Each number is 50 + 12 x the weight over its row's rms, rounded and kept within 0 to 99. Layers, rows and columns count from 0. The size before them is the row's rms in percent of the matrix's.

# layer 2 attention output (transposed), 128x320, rms 0.107, rows 77-127, columns 0-31
090:61 62 40 61 60 44 21 51 54 61 60 48 42 48 62 50 42 42 38 31 61 56 50 75 32 65 50 62 45 66 44 47
092:50 33 79 63 60 64 46 60 47 45 45 52 56 57 51 26 33 54 35 45 36 57 41 43 44 46 49 64 52 59 37 51
119:36 67 61 50 52 62 61 45 44 58 65 35 55 58 37 43 55 63 55 63 46 60 38 67 54 38 37 61 60 37 62 85
100:68 38 38 38 57 48 68 57 58 54 49 54 48 59 60 43 46 35 65 49 46 57 43 36 52 55 48 31 42 54 53 42
085:62 49 62 46 44 54 43 51 70 48 52 62 71 43 52 34 39 45 51 53 54 49 56 36 74 88 40 41 63 66 59 62
086:56 51 53 55 39 35 63 36 49 21 62 44 35 54 41 33 46 54 40 61 16 44 58 65 60 32 55 74 27 49 39 41
104:55 45 49 47 52 26 59 59 61 45 32 52 44 44 50 40 32 27 39 47 47 55 44 56 61 37 47 49 69 52 54 53
091:53 36 58 68 31 51 44 33 53 60 58 38 67 40 46 40 54 71 74 53 40 34 36 73 56 49 46 41 50 41 26 55
077:49 52 64 56 52 52 35 49 53 48 48 55 45 63 62 15 57 49 43 38 58 62 48 27 51 56 54 48 47 26 54 58
090:56 39 64 64 51 62 45 53 60 49 47 49 24 50 61 55 39 39 43 35 58 72 53 36 54 49 61 43 42 68 43 50
084:25 38 66 51 49 61 44 38 68 62 37 37 46 39 41 31 41 59 66 34 29 37 58 52 50 40 50 61 41 50 28 43
111:39 47 63 62 67 50 55 49 43 58 70 66 54 39 59 51 46 70 37 45 33 49 33 44 47 73 50 36 43 60 43 45
082:43 50 49 54 44 47 48 66 54 41 30 65 74 53 62 78 29 53 61 54 65 26 54 49 61 46 82 32 54 81 41 42
095:34 54 27 39 47 51 40 38 46 58 55 43 48 54 44 36 66 60 42 36 68 53 29 47 71 40 39 30 29 26 59 63
089:55 32 35 59 74 51 58 43 64 44 55 54 41 34 69 42 35 41 59 55 47 63 48 63 65 60 46 45 49 44 43 41
119:48 25 58 55 79 50 24 50 47 53 61 52 59 44 64 86 29 53 56 41 73 63 60 43 42 57 70 31 46 68 42 26
090:64 29 56 52 50 55 48 57 60 56 44 46 47 36 58 69 44 44 75 24 57 52 66 46 47 65 57 43 56 50 42 33
087:49 42 72 57 53 67 52 66 64 40 39 55 51 40 50 60 32 57 55 42 62 60 37 29 56 57 44 51 47 36 34 38
104:49 41 65 53 79 54 55 66 43 40 54 67 32 65 85 47 21 73 43 35 44 59 51 23 56 33 49 41 44 49 58 61
118:43 43 54 27 64 36 55 42 50 58 35 48 43 21 58 71 46 32 45 36 56 60 55 26 51 49 53 36 47 43 42 57
113:48 43 32 60 62 48 55 53 50 38 65 58 16 52 57 45 44 81 59 58 51 57 61 34 46 50 50 47 43 53 43 68
090:69 22 33 52 67 57 51 63 29 51 43 43 39 28 58 43 58 60 54 45 57 54 61 58 62 35 54 43 67 66 34 44
107:52 63 54 52 45 57 58 48 57 54 28 45 72 50 65 26 40 32 50 40 55 44 44 69 28 33 49 46 40 58 59 57
098:33 59 57 58 27 51 55 45 43 39 58 47 64 51 39 53 50 67 53 78 47 69 47 59 35 53 49 60 64 52 53 50
092:45 48 34 53 47 71 47 62 36 44 74 61 37 58 64 31 41 62 56 55 58 33 58 43 52 63 55 53 39 65 50 73
094:58 57 57 63 47 58 51 64 56 49 57 67 48 46 43 76 66 61 48 33 42 50 46 52 50 64 42 44 52 46 54 46
095:41 67 44 50 74 66 52 33 40 50 63 49 60 43 65 55 47 65 69 74 63 50 51 55 41 57 60 65 53 64 44 62
083:41 43 42 37 44 65 65 45 39 53 48 51 52 61 47 50 65 20 54 45 49 43 39 67 50 65 38 35 54 23 76 70
096:49 50 49 49 56 61 67 33 59 47 61 49 52 65 59 28 40 62 69 50 62 58 50 69 54 40 49 70 52 32 52 61
127:51 42 41 48 74 54 32 50 42 48 62 53 32 45 47 69 40 62 46 53 64 59 42 34 44 49 62 28 44 49 43 45
095:61 56 42 40 48 60 52 33 51 57 54 31 26 44 33 54 61 30 36 47 54 71 42 56 33 42 63 59 54 63 69 61
093:40 49 47 47 56 45 46 73 54 49 35 49 74 53 52 75 52 30 41 46 35 46 49 61 59 42 55 37 60 49 48 31
096:39 42 48 56 62 69 68 45 49 38 46 31 47 44 81 33 42 43 59 42 40 07 59 54 48 17 64 48 69 47 32 60
104:45 63 54 43 44 40 55 48 46 57 47 45 67 64 51 78 47 49 47 56 45 47 40 95 46 31 53 62 55 40 58 58
085:45 42 66 46 28 36 56 54 60 47 34 55 52 50 65 33 39 44 83 61 54 47 53 57 67 51 36 72 48 46 38 63
100:63 42 51 44 44 49 55 45 68 34 45 57 55 42 50 76 54 53 70 50 59 37 45 53 46 62 41 40 43 42 40 45
082:43 35 79 59 56 59 30 43 40 69 57 66 74 39 54 59 51 54 71 53 43 70 63 43 53 38 41 30 38 43 42 57
107:53 47 44 36 64 39 36 40 48 40 30 46 43 56 72 43 40 37 37 34 58 60 53 66 53 33 44 36 54 39 51 48
103:48 45 45 58 62 45 47 43 45 62 70 48 41 54 52 43 31 62 44 52 53 61 49 46 51 43 70 36 28 53 70 51
088:55 40 52 50 37 45 46 49 59 63 45 40 70 39 57 56 53 47 48 67 54 47 46 57 31 60 42 47 71 44 58 37
088:30 53 38 62 37 33 51 45 53 56 51 52 50 53 35 74 72 58 53 58 54 47 58 63 62 49 71 66 48 36 54 68
081:43 46 50 39 51 64 25 48 32 47 34 62 63 36 51 46 54 67 64 23 43 48 24 54 38 28 45 49 42 42 48 60
094:72 42 63 66 62 49 33 49 63 45 56 36 63 55 42 40 52 41 36 28 73 37 54 39 64 42 36 40 64 60 61 63
092:33 35 36 46 48 48 66 62 48 40 28 47 62 62 27 48 36 63 60 61 20 30 59 66 44 32 67 70 49 66 25 32
108:33 68 34 35 51 37 48 50 53 62 72 49 41 62 52 41 54 58 54 54 49 65 34 47 57 69 20 39 32 39 50 47
088:61 52 46 55 28 54 40 39 58 65 46 41 62 62 32 59 69 57 62 49 61 49 42 52 45 49 37 47 59 37 59 56
082:56 65 48 66 62 56 37 50 49 54 29 29 51 79 64 48 62 33 63 66 60 57 45 42 48 49 53 42 49 59 58 35
093:45 49 66 48 50 59 37 60 38 81 33 45 44 59 44 44 53 16 57 47 43 52 50 69 26 71 45 42 60 62 59 37
086:49 39 40 49 73 63 32 63 41 57 38 61 53 53 69 33 25 59 48 38 58 60 42 47 53 82 60 45 45 53 44 36
090:55 32 32 65 51 52 57 42 60 57 48 54 47 44 56 70 42 54 47 40 66 55 42 49 53 37 67 52 36 55 31 57
096:50 62 67 55 39 42 36 47 55 51 47 46 46 51 50 32 47 43 50 30 82 51 54 28 39 61 33 33 34 30 31 66
# layer 2 attention value, 128x320, rms 0.0307, rows 78-127, columns 0-31
096:74 57 18 52 45 69 58 63 39 49 42 43 34 47 54 47 44 50 51 27 37 51 65 53 31 50 58 41 45 67 46 44
100:47 54 40 43 37 61 49 46 62 54 41 63 49 27 62 55 61 41 56 39 66 39 48 62 56 80 65 58 60 49 47 48
091:43 54 58 73 50 62 43 47 70 51 53 34 41 48 58 44 55 61 57 33 49 37 62 41 53 41 27 58 39 52 40 60
092:47 43 36 43 40 55 61 44 33 57 35 48 42 47 54 44 38 55 15 46 49 49 48 29 24 29 62 36 59 52 83 37
095:52 53 50 63 40 66 56 68 42 58 59 49 55 36 58 54 28 51 36 50 72 44 53 67 33 61 55 57 57 42 31 49
096:46 55 51 52 61 83 47 60 56 35 46 41 38 68 54 39 57 45 37 58 50 54 69 32 72 71 26 43 43 54 73 40
091:49 41 52 49 48 68 67 57 13 52 39 56 45 62 34 15 48 49 49 38 65 44 47 30 23 42 44 43 41 69 46 56
088:45 60 48 47 59 65 58 38 58 48 54 41 68 39 73 56 32 55 37 50 57 38 36 67 53 42 49 55 53 60 32 50
090:43 51 56 27 52 47 43 61 44 38 49 37 61 26 35 61 52 54 61 73 48 51 51 45 58 25 29 27 59 50 45 43
093:46 43 30 36 60 42 57 43 19 59 52 59 48 53 39 45 44 65 51 53 61 58 29 49 68 71 31 23 51 48 75 66
094:63 50 66 44 25 31 59 47 53 56 50 33 38 52 56 65 63 52 50 59 45 47 71 44 40 43 45 55 59 66 42 46
081:45 46 55 78 31 38 50 61 50 49 55 36 31 50 43 35 36 39 25 43 47 79 64 56 54 56 45 54 38 44 51 56
096:42 47 43 50 59 60 58 54 19 59 64 55 53 48 70 49 37 51 54 41 47 38 73 48 47 40 48 54 54 45 22 50
086:51 53 71 49 45 68 53 43 33 29 47 64 56 38 44 56 55 67 44 38 66 41 54 53 03 36 46 28 40 69 49 56
105:46 60 64 39 29 55 57 50 58 46 36 53 45 43 26 56 61 43 55 57 51 56 58 56 58 62 47 52 51 44 31 57
090:51 36 64 76 48 30 43 38 38 39 42 41 32 63 53 58 53 41 57 48 68 60 63 44 36 66 61 52 61 48 61 54
092:36 62 48 56 33 54 61 47 00 41 43 48 51 58 59 60 68 44 51 57 52 60 64 41 29 30 75 42 46 66 77 47
098:55 45 39 59 25 78 56 45 39 61 42 49 60 53 65 42 38 52 41 34 59 29 54 43 34 60 47 45 60 62 51 45
115:54 43 43 41 43 61 42 41 50 30 51 41 64 62 57 49 40 51 42 49 53 46 46 40 50 48 43 66 68 54 52 45
102:43 50 61 52 36 62 65 44 33 68 57 70 55 49 55 58 54 57 43 47 36 29 63 36 58 47 62 57 50 68 59 35
084:41 55 64 18 53 61 55 45 63 45 40 78 46 41 50 45 41 38 59 43 62 38 52 45 70 64 48 41 37 58 68 61
103:55 42 84 66 81 42 40 45 37 44 50 46 48 41 54 29 47 59 47 69 56 54 46 62 52 64 57 31 47 48 47 38
099:69 54 29 64 57 51 44 41 58 53 48 65 56 45 48 50 47 45 54 44 41 28 48 36 79 57 62 52 54 53 30 54
096:60 40 63 44 42 23 67 49 69 36 44 54 46 53 46 51 55 64 25 50 46 32 52 44 56 39 26 57 59 60 81 36
090:59 48 44 66 62 51 53 56 42 53 36 49 57 59 37 54 55 39 49 99 43 50 58 30 53 50 83 61 56 71 46 52
096:52 49 54 38 52 46 51 43 56 33 43 50 56 67 50 33 57 50 48 59 55 29 68 43 61 38 33 51 47 48 40 23
088:60 47 51 38 40 48 35 49 42 40 42 50 62 91 49 46 48 58 52 84 32 40 53 37 53 48 30 62 54 62 45 21
092:59 49 70 68 57 50 58 51 36 49 63 58 60 50 59 54 47 49 45 36 39 27 56 67 27 49 61 50 60 57 22 47
097:54 53 70 56 28 42 48 62 40 64 44 50 52 41 60 56 58 34 38 43 45 61 66 36 37 33 40 52 44 61 83 35
092:53 65 58 36 48 47 46 53 40 33 43 64 53 47 62 44 67 53 60 46 46 49 61 59 33 26 31 33 52 27 50 42
098:61 44 63 51 51 52 45 48 29 61 48 43 47 49 43 52 45 41 51 44 30 52 49 71 73 73 65 42 37 33 58 58
091:48 47 42 44 50 40 49 38 50 47 44 62 44 49 36 48 42 66 46 63 33 51 40 76 77 35 42 54 34 46 76 39
094:27 49 69 38 50 43 37 44 72 40 46 40 68 47 41 45 51 47 54 28 43 54 46 46 51 55 47 49 28 30 33 56
085:58 35 44 41 59 72 58 48 68 44 60 41 51 48 45 41 76 54 36 59 48 48 36 41 68 35 69 30 44 57 58 51
093:52 39 58 50 56 40 45 54 57 43 53 48 54 58 27 54 58 39 53 55 50 65 59 51 47 50 61 46 56 45 70 68
091:56 47 33 16 49 79 70 67 63 44 54 40 56 30 54 61 43 54 41 57 50 45 54 39 57 53 80 52 52 58 54 31
101:40 58 36 57 71 68 60 58 59 56 45 35 63 63 55 38 36 63 64 68 45 49 55 51 62 62 69 47 36 50 42 54
097:41 46 70 39 36 58 75 54 73 43 51 65 49 42 58 51 34 65 46 26 36 35 42 17 50 54 48 59 57 65 45 48
090:51 45 62 47 55 61 27 46 30 40 46 37 45 50 41 47 46 43 50 34 50 66 45 58 52 36 30 47 67 65 33 65
086:49 46 19 48 39 52 48 37 62 39 56 52 41 50 40 54 44 46 45 41 69 62 51 66 33 45 59 61 39 31 41 46
086:48 49 16 58 58 47 66 60 39 51 58 56 50 61 40 40 52 50 48 40 60 35 65 51 29 65 37 67 41 51 64 29
092:51 48 81 23 61 65 53 41 40 48 52 39 55 54 58 43 55 41 78 41 54 52 57 56 22 39 34 59 52 46 62 46
090:64 50 51 63 54 59 37 49 76 43 51 49 46 56 48 61 43 53 34 45 37 55 53 49 52 44 57 43 47 51 72 59
098:63 39 47 62 55 69 46 53 34 71 62 35 81 28 56 58 48 57 58 68 47 38 45 38 32 46 76 57 57 37 63 65
085:45 60 50 63 75 39 57 44 49 56 54 52 45 37 65 71 55 55 35 60 48 69 57 56 60 56 76 60 67 43 71 37
089:62 51 62 51 39 52 51 31 31 65 71 50 57 42 47 48 57 51 53 50 44 40 62 50 38 55 39 56 40 41 43 48
092:44 41 57 34 57 24 52 67 54 46 44 35 60 54 42 59 63 62 64 32 60 59 47 58 69 61 42 38 63 54 43 47
085:42 41 36 44 34 48 55 46 43 40 50 45 30 36 52 54 51 54 60 61 58 54 62 68 61 45 26 37 32 54 41 41
092:49 58 61 38 52 66 58 51 34 35 76 53 44 34 62 53 45 51 47 55 48 51 71 53 37 56 38 44 45 49 55 58
095:49 51 60 39 61 55 68 50 29 33 51 51 54 51 53 42 52 54 51 38 42 53 32 32 38 46 50 67 58 76 66 50
# layer 2 MLP gate, 640x320, rms 0.0781, rows 0-37, columns 0-31
096:41 61 48 44 32 49 54 70 60 25 57 50 36 34 36 55 60 36 47 43 32 57 47 45 68 37 65 63 62 44 66 51
105:46 35 58 39 25 64 45 34 53 47 43 48 36 50 52 51 79 50 54 65 48 59 48 63 47 61 63 64 59 52 55 41
092:36 45 61 55 62 34 56 61 57 49 27 24 32 62 52 82 38 56 46 50 48 28 35 54 58 57 50 49 38 39 51 52
101:48 45 40 44 35 27 41 66 61 55 56 28 49 52 08 50 73 64 58 36 35 36 49 33 40 31 27 47 55 33 74 89
101:45 49 41 50 49 28 30 57 58 34 40 90 45 43 51 62 58 60 60 48 71 45 63 24 36 44 47 35 36 38 49 57
095:30 37 46 41 55 62 42 48 37 55 67 35 44 58 45 45 69 55 56 65 37 51 65 53 43 30 30 63 61 42 52 46
099:53 62 40 74 48 50 54 53 58 26 61 62 52 58 43 35 58 47 40 46 63 43 72 57 43 25 50 56 39 34 68 72
103:49 51 34 64 58 43 29 18 51 51 42 60 40 37 57 47 59 55 66 68 34 61 60 42 48 84 52 46 29 35 55 62
100:52 49 57 57 45 39 36 38 71 72 53 30 57 69 46 78 47 65 44 72 49 27 52 63 63 48 57 63 38 41 56 48
090:22 56 35 44 73 48 75 41 42 55 41 48 65 61 39 28 63 52 61 44 61 65 54 47 42 41 28 30 63 54 59 42
100:62 56 51 39 67 40 55 68 49 52 36 56 31 53 48 34 55 45 36 57 54 61 57 50 68 29 43 52 45 59 26 50
110:68 62 53 57 40 62 45 57 45 64 38 52 51 71 39 37 43 62 56 51 52 61 69 65 57 60 31 56 84 50 53 44
102:49 56 51 43 59 61 27 49 43 48 33 61 53 67 47 32 67 55 51 58 58 25 49 53 34 64 43 59 58 32 63 53
099:50 45 86 47 65 57 79 51 61 38 42 44 44 61 50 47 61 61 42 44 59 52 34 42 48 68 74 66 63 19 57 65
110:47 57 50 56 67 45 31 46 45 57 46 52 43 49 63 53 47 41 47 70 42 60 44 46 43 54 60 52 56 65 35 61
096:45 28 46 50 77 39 48 35 65 38 63 38 58 39 49 33 72 44 42 24 44 77 50 34 71 47 51 48 55 56 41 36
100:48 56 43 45 40 61 38 46 69 35 46 68 55 57 49 73 33 55 65 41 34 64 43 46 43 28 42 49 54 56 52 53
096:37 50 58 30 69 81 45 58 64 66 40 47 55 53 40 52 45 59 51 57 53 41 51 53 35 48 54 62 46 43 67 54
096:48 55 46 76 70 13 56 60 51 56 42 34 70 60 42 66 48 37 47 76 36 44 33 73 34 62 51 75 56 31 56 47
097:35 81 44 47 38 53 52 59 49 46 47 46 43 57 51 67 56 61 48 41 32 67 64 54 33 63 60 59 57 61 27 36
099:45 48 51 38 58 58 59 42 51 55 64 68 42 44 66 50 72 30 62 55 34 57 35 23 54 63 50 61 48 43 64 47
096:50 41 41 54 53 68 42 41 57 67 35 37 44 25 46 46 41 52 41 63 43 66 26 48 50 45 47 67 54 84 48 59
105:63 57 46 61 50 48 50 60 53 56 41 47 45 62 58 35 43 53 27 38 50 43 30 42 70 41 45 24 51 58 52 54
094:40 62 65 64 69 48 38 58 41 40 61 60 55 58 65 42 77 51 67 54 80 52 54 33 45 50 68 30 55 55 55 51
100:39 49 29 57 66 52 15 48 47 54 35 36 36 61 39 61 35 53 36 57 47 58 53 52 33 52 45 58 61 69 62 62
105:52 59 40 55 43 64 69 35 54 45 54 48 37 46 36 43 70 59 59 59 37 60 49 57 37 42 48 56 44 45 61 43
105:43 60 38 60 55 56 57 50 34 49 49 49 59 53 65 30 60 41 70 48 38 46 43 50 37 48 43 43 67 71 55 40
096:37 26 45 54 42 40 59 49 45 54 46 54 50 57 57 63 55 55 61 57 56 47 50 74 46 31 38 38 32 51 44 37
091:45 53 32 51 44 34 56 42 69 57 60 64 43 72 46 33 65 61 34 57 55 53 48 46 53 53 42 48 37 61 54 41
107:68 51 44 43 53 45 44 38 52 42 52 50 44 60 56 65 55 37 26 37 49 49 38 57 68 48 43 41 45 58 60 45
099:50 68 56 44 57 56 46 42 50 39 50 50 38 39 51 65 56 67 59 67 68 51 49 90 45 62 28 49 60 46 65 57
098:43 51 54 39 44 43 49 57 67 64 77 48 13 74 42 28 60 54 27 42 62 70 63 68 59 47 63 45 70 45 56 53
091:61 51 41 60 58 74 44 48 59 69 59 29 50 52 52 34 68 49 56 57 53 49 59 66 54 38 46 42 64 61 74 49
069:57 34 51 61 28 74 50 47 53 60 64 51 49 52 54 71 44 47 23 39 58 36 48 14 50 57 74 46 51 72 55 51
091:32 72 51 53 78 54 65 45 54 66 65 49 59 36 38 41 43 59 64 46 62 47 49 63 49 53 42 73 55 45 69 63
089:56 28 49 39 28 51 56 44 57 53 40 53 53 40 47 64 59 39 68 36 47 66 60 27 55 41 68 32 55 56 55 50
107:68 30 23 48 51 40 56 61 43 45 47 55 43 48 46 67 50 15 60 41 37 34 46 53 32 59 66 59 51 65 43 44
108:54 71 41 63 32 69 33 66 41 49 41 58 59 29 46 51 51 44 52 33 64 55 37 47 60 30 41 51 66 40 54 53
# layer 2 MLP up, 640x320, rms 0.078, rows 0-37, columns 0-31
095:65 66 60 53 64 24 31 47 55 56 50 69 52 54 55 58 58 67 51 25 52 36 43 38 59 74 56 44 46 57 41 55
105:46 55 22 57 33 61 68 46 45 47 15 46 47 59 53 30 55 62 45 21 50 47 58 56 54 58 65 32 62 38 66 31
095:32 29 46 52 45 57 42 60 60 34 43 50 68 52 66 56 41 48 39 21 70 39 43 39 46 37 48 43 43 29 68 33
096:49 47 37 54 27 48 53 49 58 43 37 23 35 61 28 44 79 60 60 38 52 29 48 38 48 50 52 52 63 40 76 65
097:22 39 34 37 54 52 42 62 48 54 51 56 57 50 40 78 75 34 62 54 65 39 67 38 28 24 42 54 52 52 53 59
095:61 43 29 48 53 52 49 42 50 68 33 44 48 47 42 44 48 80 50 53 55 49 58 35 61 37 42 49 65 41 48 65
105:48 52 30 49 54 54 53 59 63 20 53 53 56 49 34 53 55 54 54 47 73 41 61 54 46 55 49 71 44 52 73 58
109:65 47 63 38 76 30 54 36 56 48 53 55 33 66 20 60 44 44 58 49 44 51 73 33 41 65 43 36 31 53 46 64
100:44 77 65 46 39 67 57 50 44 67 39 49 55 61 44 58 54 22 59 67 51 41 50 40 61 49 70 65 58 41 56 57
096:64 50 72 80 55 45 22 61 28 53 52 58 45 37 67 59 36 48 39 54 41 39 58 50 45 45 83 55 49 35 48 54
091:36 54 34 68 22 51 46 46 61 41 66 50 53 38 52 50 45 75 61 43 51 52 52 22 39 62 59 58 48 37 57 64
108:42 25 47 49 46 47 39 58 42 30 62 41 41 40 41 58 54 46 35 45 42 53 35 43 49 47 55 41 33 61 42 68
101:33 47 51 65 35 44 77 42 57 47 60 52 15 44 54 85 59 62 59 63 55 77 56 40 63 52 59 48 37 59 46 25
097:72 57 46 59 64 38 53 60 51 44 39 47 47 50 40 43 54 76 43 53 52 49 40 54 53 59 47 51 39 30 51 66
116:21 31 67 58 39 64 65 44 50 36 33 64 54 48 59 39 49 48 50 40 48 42 71 56 48 29 52 47 52 39 33 66
099:38 61 38 66 53 53 68 38 72 29 70 43 74 68 51 37 49 49 46 44 30 65 60 61 64 57 41 54 34 45 41 47
100:79 63 47 25 40 50 51 52 45 60 49 34 46 67 44 41 62 64 65 65 19 67 46 44 37 42 48 44 51 48 63 49
096:75 66 34 53 60 47 44 41 47 48 51 61 27 52 60 73 37 71 37 34 21 52 45 42 45 45 37 72 39 73 42 64
095:60 58 60 55 40 46 35 66 34 77 73 86 47 50 38 70 61 78 55 33 55 46 38 63 58 59 50 50 54 54 46 40
097:74 38 50 58 40 48 55 37 39 59 43 23 77 41 30 38 48 49 53 50 52 44 46 38 76 46 69 50 48 55 55 47
105:55 42 51 51 67 62 49 63 50 60 60 56 42 46 58 60 42 53 53 41 36 62 46 23 50 52 55 45 43 71 69 52
094:42 46 37 33 60 50 39 29 37 86 51 38 27 39 44 57 70 59 53 62 39 44 66 43 52 73 59 77 40 68 52 65
099:30 56 50 49 54 65 86 37 50 52 47 45 41 63 40 48 59 54 54 67 49 43 55 60 32 41 39 58 61 50 38 56
097:48 69 56 53 67 64 34 37 49 42 54 60 48 39 67 56 54 64 45 55 45 36 51 55 51 48 51 38 41 62 63 56
097:80 50 39 61 34 41 52 56 41 62 55 40 47 55 55 40 53 48 53 50 58 58 56 62 82 16 53 38 28 48 40 54
105:52 55 27 42 22 49 45 48 49 66 47 43 42 49 32 39 43 37 57 60 41 43 46 67 24 40 37 61 44 39 39 55
104:58 34 55 54 46 56 22 44 35 46 50 37 40 40 67 41 49 45 48 78 53 42 45 58 37 54 43 50 45 63 59 49
090:60 43 30 54 14 33 59 52 48 50 54 47 60 54 42 47 61 62 67 68 58 48 53 51 36 39 34 31 39 42 51 53
090:66 44 69 59 55 50 48 37 27 61 47 63 26 47 53 45 62 67 38 54 40 50 46 24 56 63 27 52 59 48 71 52
104:48 48 59 26 40 67 44 43 69 52 43 34 52 76 55 52 48 71 70 29 73 45 65 52 49 67 35 56 56 44 63 31
092:44 40 38 49 16 44 47 44 54 45 44 48 58 51 55 69 68 55 52 74 57 61 49 50 71 47 41 59 53 39 63 40
098:42 46 47 45 32 40 43 70 56 71 48 39 48 57 38 50 54 62 40 62 68 57 44 54 32 48 59 48 47 47 38 64
094:64 45 52 41 53 45 53 39 56 33 57 44 53 54 38 61 46 32 52 38 40 50 28 40 38 53 49 32 56 50 43 36
075:31 63 53 36 64 54 51 52 36 53 30 47 58 50 45 50 38 38 57 51 43 43 59 46 61 47 49 41 60 53 34 54
101:33 49 67 52 74 71 57 53 45 57 60 38 45 46 40 39 62 47 50 57 70 66 65 29 32 36 44 49 37 58 34 45
086:50 66 52 71 49 35 49 38 42 67 49 59 39 65 39 42 51 54 57 38 71 41 58 64 57 78 38 64 53 56 63 60
112:27 62 69 57 49 44 48 41 65 54 41 52 69 72 70 35 42 76 48 55 53 54 44 45 67 50 47 42 42 26 37 68
102:53 33 32 44 49 28 59 55 45 43 24 49 57 58 70 79 31 53 37 26 54 35 44 40 46 28 63 20 52 58 37 60
# layer 2 MLP down (transposed), 640x320, rms 0.072, rows 0-36, columns 0-31
094:64 73 48 54 29 46 46 51 51 37 33 56 54 44 49 39 59 52 46 35 54 45 18 54 40 43 38 54 48 55 65 43
100:49 63 54 42 45 36 57 40 53 20 37 40 37 54 60 33 54 79 31 51 26 46 50 29 65 73 48 38 50 47 39 31
095:49 34 58 48 51 49 64 64 50 63 56 88 64 41 59 51 39 62 60 42 46 33 55 49 54 30 36 47 65 43 32 45
096:45 59 40 53 53 44 46 36 65 46 48 31 44 42 48 69 71 41 48 35 60 27 71 60 58 39 46 63 56 59 65 43
100:39 62 55 43 41 40 48 53 50 69 39 43 47 50 55 63 46 46 61 59 34 50 79 36 36 33 40 55 58 44 51 51
100:30 40 52 34 43 54 53 26 45 64 58 56 48 63 56 36 56 39 50 33 61 50 61 25 72 45 37 38 43 59 61 36
101:52 29 38 36 62 54 31 49 70 25 63 49 65 52 32 53 58 62 29 60 44 58 46 41 23 60 53 44 52 33 64 46
104:54 47 53 66 54 30 41 15 63 25 56 64 56 78 51 45 63 67 60 59 45 39 58 46 33 70 64 33 48 41 30 49
103:40 66 61 47 45 44 51 59 45 56 41 47 66 32 53 60 34 42 63 53 37 20 42 39 62 45 34 63 42 39 55 52
097:52 31 37 61 45 50 42 64 50 51 67 72 66 48 38 25 59 47 68 60 52 35 52 45 38 58 28 52 46 43 45 34
103:36 66 57 52 43 49 28 63 45 56 59 48 35 55 37 46 55 72 59 35 67 70 58 54 46 67 60 51 57 66 63 89
100:30 56 61 16 43 55 55 30 53 37 32 31 56 44 20 43 54 59 38 56 60 33 53 50 56 37 52 56 55 57 42 62
101:40 70 53 49 52 35 49 23 68 44 50 36 26 61 47 54 57 52 47 68 62 49 23 11 53 54 54 53 35 48 53 51
104:62 56 60 57 63 50 41 67 53 47 33 62 48 42 42 49 48 81 22 47 69 70 53 40 46 57 53 57 62 30 50 72
107:64 49 42 60 53 55 59 52 44 43 48 49 47 49 50 55 42 52 42 49 34 44 41 26 43 34 41 55 67 56 53 57
102:52 54 43 39 42 52 60 37 62 20 62 51 51 36 46 50 64 53 54 32 69 39 66 33 53 43 28 52 47 73 36 39
097:46 67 39 42 45 63 37 59 57 31 46 67 55 50 44 54 43 50 59 44 27 47 49 32 62 37 53 45 29 64 61 59
097:75 35 58 38 42 32 37 31 63 56 29 64 42 43 50 63 30 43 44 57 42 72 62 64 50 47 49 62 45 70 44 52
098:51 40 36 55 48 64 52 74 38 31 55 74 44 42 19 61 47 65 50 20 48 51 67 71 61 46 73 66 58 54 60 51
101:56 42 57 75 55 52 54 47 51 66 41 40 46 51 45 53 51 39 40 61 41 33 47 26 72 50 42 77 56 49 57 53
102:51 57 52 66 59 46 56 41 44 49 60 66 63 76 47 74 60 41 64 54 59 64 41 44 38 57 41 42 40 56 49 64
101:45 51 44 41 55 53 54 38 28 79 36 24 24 34 60 70 34 60 27 54 17 44 64 49 37 70 68 55 51 78 45 60
096:58 57 46 67 48 45 46 47 54 59 55 42 66 57 51 65 48 48 61 49 56 45 33 64 47 49 40 27 55 66 51 44
103:46 53 49 59 48 27 33 44 58 44 45 41 51 57 46 61 53 40 51 39 52 64 55 51 53 29 48 33 36 38 48 67
102:43 45 62 46 39 41 77 57 55 52 60 64 58 56 62 53 50 44 71 57 71 52 46 57 51 70 57 39 47 48 40 37
104:43 45 60 56 62 40 56 45 45 55 63 48 70 60 32 48 24 41 33 51 37 54 64 64 41 74 52 59 51 37 44 62
106:52 41 53 43 38 31 46 59 49 30 57 44 55 34 47 55 37 57 58 53 41 44 62 91 50 30 52 63 54 52 25 58
097:37 47 41 48 45 42 65 46 57 59 70 58 46 57 29 61 46 51 47 58 49 42 63 48 55 39 57 29 42 40 35 47
096:65 42 61 53 55 44 38 43 40 20 49 52 30 45 39 34 41 46 35 48 29 61 53 58 50 64 69 26 45 34 48 39
104:54 43 68 36 59 59 51 31 63 59 31 55 41 61 50 75 59 58 43 56 71 46 35 57 42 52 39 52 38 52 43 42
096:51 65 57 58 52 76 55 53 67 45 79 41 59 32 32 53 48 48 52 55 43 49 48 53 60 60 65 52 50 56 44 41
100:62 50 69 49 56 47 25 28 50 14 50 55 48 38 60 51 53 46 42 65 60 58 48 86 52 58 46 52 35 46 43 44
094:34 55 69 51 62 31 36 46 58 51 35 37 61 42 46 27 51 66 48 57 54 51 31 52 38 32 45 40 41 52 55 48
082:47 25 54 48 61 46 51 54 49 32 49 50 64 56 52 75 38 53 39 39 53 63 17 64 52 58 76 39 49 54 39 41
095:49 47 50 56 49 44 61 55 45 64 69 26 43 50 45 57 26 54 57 62 63 66 46 55 35 48 53 63 68 56 39 48
091:51 69 49 52 44 35 58 70 52 50 67 46 29 63 68 45 73 64 84 68 40 57 53 68 44 56 52 50 52 44 22 56
104:45 55 61 57 46 38 45 43 69 38 49 55 60 60 43 40 50 87 47 28 48 56 47 43 59 59 68 40 51 61 52 47